Part of a small language model's weights.
Size: 19 layers, width 128, vocabulary 4096, 5.98M parameters.
Architecture: untied embeddings, local attention windows, normalized values.
Training: a variant of Adam for these matrices, 5718 steps.
Each number is 128 + 24 x the weight over its row's rms, rounded and kept within 0 to 255. Layers, rows and columns count from 0. Numbers have three digits each. The size before them is the row's rms in percent of the matrix's.

# layer 2 MLP up, 768x128, rms 0.077, rows 276-301, columns 0-127
079:108178079144112136125139128129133156118065141155125112131141108146094120122098135149142130095108103131113179121124135132099127125144125135078111126132112113069150145155140118108104113145158097108111100130108066152127110129109141125138126064097094146135100114139109098147116133139153145167094131097127085129163098178129095111149113119115142122139084125110106130106088107078108102144113
102:121139161113082140149150148186154106132124126141135123146092126147106181156116070129102147163099121136140079100129161105131075151133136103103119100116155134139128170112150124163096151129144097167115083123126125135138107151110160106154151102113111172165160144145132130100135117102135163132098126111126147103127112113147148111136127126167153111122056182108133127109119120118108129135144
104:116143122122120134133133115110121132146135140098143065191105092128122113161111152126163197143138108156083114113160100136163132110120082113111110122134147128131191128129134167170119145121165080160115165170133114134140105126120126158133094107101151126114157150139125162126102134101156144160152132097120107124167097137112117103153161146093133140136145139108163143143104144101131151169123
104:103140131093131154179121142113116133165099150165125073132139118136154122128133113107108126158119093134116164119106126103113121107136111117118128134167166127123151112136129138120104146193143139122113106118148103142124128107108085100110111094139099120123131107080091140164105102111049098120133130071103174125136173111120125101150090144118111095111111139113163128121070120141142093135143
092:146141124135078117106144124156166133131145151108154123136143152151143065101121105087137156113111094157129127147111175107153140138106140120157157168124124129144135153135118190118122157110150152131067135091127113111164124155119083145126146117115174110194126149118124120141102093097142133164121168127176134082134133114119134166114171106119115106103117110129142142131160161116124113147136
032:171111104109131129146120127134141113164090130132196132122152079142114135170106138143110138132074103162138109115092124150116159160085116096169128153134157108135117167131121124114104142149142139108121141118129109136159153162135132134111132145152123163101117134129130106160138119123096131119090167072132082110101095143133123103137145143184174126145114182085140101147102119131150108152152
090:126086094080083138160122102132155100131129150123129125145119123139127147135130104125118120137115112146106132129118201117138139125085096134136128145110141096145109158137118118166074137136146157151149120070120133149131101172107133155125109141125151141152090128136134132124094137125120094144078129155087140142148161127130150113131130171120153120118134136110105146195086068142174149078138
098:125114135119135108131114108171139151184112133110116119115140133134147142166133091163121151100073107132146100144133120140123101166135174149158154104124138099100154173173108113101109145128131108168084120157172134098098107148142102149099136112102128144133154163131109111121095153156101103107129179137165110118135131184114121122110139157127146139151063173120115116131151132095142107134130
038:133149126117128129162106107164157139149083080155150104180113079144123129157116144101157164132131101154124124072135124131110147134102138087150139133119108136117098163133119160114118116133162139135107111153144089112145133104143095139119120100129154122082118136124146112156140129086085157151126162131132137127161092166075101125132157114141123124147106141094170164121106143082149118186130
107:094150167150142119153059183123107157169089081097114098110097106132126136124125125143109111126155087145141150137150130127144117123113099097126146151118146134153134174171118114168130172158109143123132146131120119163105112178152118157104129157137157113101132164088169089116090144133165154147130136120133103150147122135105095137119121134122128069129131125124125154133078107143149112108122
116:111114120110098134116134128141123105167129099191188141148151131141086114174101085121132117121126100135132084127068106110141144133130152124145143123134122091114103106109115112120104133140140174103095153071116115100148164135112139107093121093143115161105123159101130099106083127144096132182108121133137140132184135115135120102127129134156156120162133116121184144156135130111157124120094
109:095071140117125146192135095128142147166131077141096123126158106152079104103138147144131155132119116167125141119128134107134129138075141102110109118102145098136129125121097153139119136135156133143118150154121103125146090133160117090131099139111104140128095175139147139108136165148084114154116118101111150159131112177109092158154146119142124104114135119125078181137108126144104063105126
095:082163117156129096163136162104130107139124124162112097143114103137097167118123113128125125082076085142108169119129134107127104132150123165100145130170111164131134145095133156107138136168129117127130138108070121129154145123162124134091084134123114100084118106108108129077107122134138178103127115129095153118129133142095142136139132170162119066118136106096137133164154100139101110107103
110:120113126158139109155103100141099108156161129117132096135163135190152107149119166115137134143166113154112078101120148177137134118105143103121145132157149140166127111119144132094088161121147114106089142138151093103157185139102088151118120138139131154139107157092131070175113141107085113125167152108119124097113113139116153149121114130087102105096122136113109125177141135144137095123131
092:079109129125071117166128131113099114104091140106109126123169133130091118158104170193093130111081125128128126090118124121150138158092120136133126138115116116104111133135147089130124155157167159072152102145091159136146097137096098132098051142158126138122130162129108107140127141105143111112099165124097097152134115154133106119135110173136132108104167130102135146123131134129130110102126
112:149130148110156135157141092180095174159085115127139077173088094132137157134120124155173154135128134131076164107131152116107152140119098130100149128118119150125128165115088107143116117108150085142072105171131118139132109141114116166114109081126116137146157125093109131151110133119119132160119146131118141166123136128067119144110147140161146129077104129107162143113104116132103097114127
100:100080109158095115115123067165124123156163081145118110120092106162135124153150128073137120140102091144144117113153094123128108135136176112178124125113147127139138117137119145115106146155125111161117118137105088154136142125135129163132109152132101121134164121162170150062115123138139092082123125159090120159121130138132122103127149122085139132077129153123097168149101100138121105153140
109:143141119081095126104146132181081121108144129148143095139133130122092118183077145118126104153119112141103119128141140099124152148141118141065142129161095132145139173155124113105107130136115180135103146155162136085098123155147144099133105091137107144083103092138103128146094136103130098125134140065097110142117145128119103104154097118137117121109113156088093137131147100128141156128162
093:125141131180144125132113143158120151149142125112147125096161086113127135128129137140147134090095115127145149123116169156106116116134108130127101093149133159142067162150112131139130126133145110131104093094096131158183080148147106154075133130109153131172133140115118133096088156072114135122092132128125115110128079118113164199112156135114162111124115128110104090140124110124168089138128
110:108147108128104129114137108126141152143108112165147078141137106113115117131106112106141150107131110129138131130124095099106117144113131141125177159111098097091151178173159124082069090117148147126122145087131117165150162117085132120156120081149122103120129164121124154158118090124129132121107176103152143123123152122119094138137101139155145100087086121097169149078139104104171126141120
103:158092127114147114156083108177124118150098106179145082131139132138105129124123161144107159134084128124105100128130130107130144105099148115119118180118129080124107153144137128154108146128096106155118164138160122146120127140130144105136125116110085114186125157129146149090118176151130141181101105143108116175146106145116183149154135160154159073121122136112143137154082137132119114144111
094:083120111138168126130126119161167136110126133137121117135128059119144134127071113126109127122130111134125164147111163104155107169081156112130142121147119106103149149143136186075109154146083125123102098109140119129136098134140118134120138109169140126148098111126178103102114158165112100158110170112111129087123118126150153161114162112098164132111127145120106139127143133096185147123082
106:126067115170117147149123112137109118156144122142163110117127118149125104138101139138146137145119119153121110144141130106111122138110168116199125097120173154116092109098155119116127162129151141156147137108151115113120176189155128126108158189121106126152128118116159146142101114139106130133110117106087128167114073139145143120111108154133140085126090160122107153146118131113189078115156
092:119129109149126128164116166141138163124105116130115056162114113134043151114133148120180153163142145120121108122121153101100152157077102125154090133128135106119132140117154140127110112120143130172106122110169112146162126125101135146141143106122152160115132124130123134081123108120159146119100161161121138127129130123129132140138153176104136107115128194107147106126064146116110152089152
087:094128098110099140153108099142133144174132099108135089180093095151140158141117125159120159124129108129127143115105163124153140148100152104127168135105105092080152143153141116137127116176144173157135136131164139097146114135147129157129115112135172133116115115122162100137088173159158160119073169107130158075147142155118122140123110180125097119106130112111144107094118148108146139130141
104:132137161134102144133054099128140098167127149168168118123113119154087137154122105094143117112138113137136121137133111150122121129130124102138108109108108081112112121148122112144123103153161127142140129122135098157140153160167141088112096136108154153085105135116103109106171136131094129129085121129175162166138099160143135117120119140163073115086122148113182106142094085138170136110156
# layer 2 MLP down (transposed), 768x128, rms 0.0723, rows 276-300, columns 0-127
080:165151105152083101136106132104113111098089121130100112124126113148140156106134139118155133085156112129112129106109134122113166140157157133117142107139124113123110154120165099134121123157153116127126141145143160145135153157152157110158174132129143106172079093147080142138135077107096099160139118090108155069132121141150130121112114138093124125123201108086129133179130170097140148115129
101:138100108131133107111090122157146143118126117121133113115139140106104096139117160101087107162138122179110156105139131144127144190099080083095139101095131152119177136120138095121129164098163113121115138139148115093116126122137097124118112167112122118124080120085137148150141141116083080103158115167118099092100131148113133155106165146074084101147149128107130146101127153134136122137102
105:136106142115112119111156126152102109137181099115138182079141131165139119092137114116106079154103140146144119125111112150122116106126156147132157122122112116154115110130119101120117117152112148097160120093108128136136126148170089129104165150132111126151127130158138127146151139135122145065120108128143114096144219131102172151139144120149153128134164152139114115100203118113111108106167
104:128160108165162105150160124108155114086139141114129143142129129122087120105104144126144128113169160110097156124191120128119066122107051117145138120133134115136135147145128113142154107153108128114142138130133106112149142134112111112144142181129162122148099085106088143166123142144107132140123149153098176097109130167137145192106113138111118148127124120140072082160134148131129140099102
096:100130187140119127141100132104116119126104124151067127136098102087101085111121124105169100170123106139126150136162083096127111129147144162126102131180153136119101113127118099110134114137127107136162132130129148122136157105134155094102134127170136167135123086147102148125169124146115087147138112134115172140073129102159134121141117189116114140145098083089104145124093111149123138159122
041:136124122098123102096142145082120140146148120144132153139093124104117096158165178107128162077128166097146150123146152124128129155165122136111108149122116150125068090170129056143169143113132125156153113102149146127125143115137114110111148119154092142140107166130125098150118145138126119155150064123125146136150142170148112119105109077133132127130134102136145159123146129076157169129101
094:154177147111110146093154148161110129131137116149153121102162133124147190097128151081103146135167154124163153135126110138126119085135135117117129132144106119108156091133106154097161125115098117114100177176113135101145133062193140113141145126139122149086122136108113126115152099117088132165155161114156114165141090104142114125109145119113112110160112159155148118115121153130099098123124
097:129129095094145126098132106123112107118091190096093157091129117120150104190116130138108135134105168126146169129149136159147145105100109170130128111124114098108148154125115104139160124122140109106166129132135128117158146169157103093144080113127115099120118128159125142128086120142162110151161118139099104149103107125139162150094122092089141179129136147135116162125123141134107205118117
045:100101157137128089113106110171105133102118133118140136111139122151125167089121069167146124138157134090099139103087107104139089095147108102100141144133126054142113108154156167135105169130111123109130137177133152110136119139128084132134095153116118120079118104112146106160124151135151150124115124131146160165161121119144141108137125099109127166105152099155104124097106090169129139131093
103:109146140124110122105174112120139147090129131135109104137081085146077148172135128101132165182139149136091144154087169127116107129128144147113091147137138096096143113123107129152113085144154104137130081120117100140108141129115121052146119147110165117143097098112147167100146118134134140101129065115103149113119156132132138119159153126087146119093109125105129083146124122164117135113123
111:142120087152117167094117114127127150166140124146097200153125142107112063139134156071147128134123091138117135143158116114129131128149095101133098162140119118137150116113115151129137145100179110152130110155091083114120127124119123120149141110137114097085159169169110139141137156129179160127133175117114085093159129115161094117143132118120107095163126090103106133125139127131108099148130
112:119152170099142126085128176116137159076090109178140145142140116131117130140110106144151151145153186082135131164125152110110101138133115099151139151133139135115094125095115140084134116159113112166111101116182117098100195138054141129149111161139143124151141108125170106146145147144144111121135111166099108129146111104130149109094136134127129108110128119112117150144118135172151128125110
098:117137136107131104097093131096123142128141128135142138078149123104131129132112114114148122149077140081157099137112149110131080106127125140133080107129151123107153131163137114104126117144078125140128108113157159123125108121116113147173131097068205145172130153137153087112104115093130124112190103121107151147104127100144151128154138086130134166124135129102097116105122120151116111151072
109:106088154108135110131175129158128104155144148109136176145122126142133144133105112147100076167110108107107128163109152163136105112157146149123096098085142127154127135092117110126128152139109133131116151144166168089157134074111081107122130160115102176130142105117144063134172131116120080134115163110124107122080159157119111134120123084134164115128123113116104115147122125121085125144109
090:107103153123137102121147131110109146064115155101116153139142100086111101148155133127075151115102154118111165123095109145157091168108101135134172149102134108150123097129100094110102142122136086101185131124102130125116094112119091098145131146140172113106127136144151142135141126128126128150139161170102120135117122154164151124075168124110131161110173120171136122108157117142124166104100
106:087115135116108171128140116101055128136144124139127182104176140134116155129146145129107094087117073138136112159106136105125151125113107134116105116128125140102134123127156146159115176133077145126153133158153150138088129168103131105137146160130132136119139124138143088104127138132153131150098131162152126098149115176126165136144142086147099063124147134115120126104077140171160156120111
101:144125148124140092130158137123094137128120113149140152096149181093091105129149102158123136118166135135115143166100131157122130129119078111068096126094162108065125161143130117120158132167168130142144119110141098152142112125119140128156125144118128121139144117115080090141148133146108152154123149113162150108121113115134104172132071107207117117161128086099112115119131144103109140124101
104:151149114108154116086094149167146155145140128164122140168100105095143169136130153137170116119196128149108108167128144190111107090146127119131157108063148150139139095111117117100153115094116119123118132120117150109125174134153118090162084125103130138112143132093117118149107111140132101107152146112084137117149128128155095112146120094094119154139178115100140149148119150156133140133101
093:113129126108169117148142132098118149109133138136109124131093099137141080132130109129176125149117159102124144132146107147130115141104131124132117112102100180099149111133115135126093126125119114121158118123153118103106133120077145148155142117124131100081151150144165123129122158118106140136157121095103088158111144127105129050135105093063106129058147120125071146116141100152135188098117
113:126105162139105113127121195106158150152131118170139138130106125110135112105121134143128109120150119173126122108114116133161145099174144139097173133123157171117153093112132144139150155092142125121134157115104098112162130142137114116107144086089159082097144140121116153110134089104098103135128144165086156145124139134191093115175097127092131130181122143116170150104154146108133117112123
105:153156137099105076122097125127127139104137121113102132183121101146118188123115106094104106131086086155154134157113124145118136146123140132112165131165149187142113104176143097105118145152102131114119119120094117104144115131088118158091169164113123125147101119130149165119110105132141125127162107123146081106109129096145114104132113174121112137105129159116113121120123181122142138147197
099:117121158103139134129169186113118088141140132149137100110120167134130140111155102122144126131111198078129121120098099146115133096162145161116111126119168126163126121126149110115146095129103115105118143120179137095072116123109108090149142127109156142103105165187114108124106103155162115173137084095111125153109161139156127098122145116138128172147126120170132155105153138152137130127108
108:127124130115110138138093128080078102103113153075129182140104114164132120146115121127113093073103115118115077077116111107145097108132156117108135099129158127136139125152193117088126119176096121125120113106164128123109148079132136147109143161144122118131152170112129099126134146104112145178141138112176101109107143158106166136085083100139108109124113134132115119132119123125103138121129
097:160156141086135102092147165135129123107151147162130144097155133121181137163133127115105144116127098141118125122093123164140110110160138131088138136136102158121092133129134117131147150090113099124165138132100171101091109098196107126121133138148086126141172122136139165134150154155093120157104078145144109146123144137124131121159114112138090130130125097124097113077177150136169132116079
089:131111103154123090153119115157136105146182149174111123100093126116134149154164154127116164129111133111146093148118142159104130126158102164094113139134124156156133098136182134094133101105161148133142154144153181122102097115142078145154152106149136117125136117144150088124121108080090140130130146131172147133116111118158126104155136099154176158183138107112145130127183127142140101117113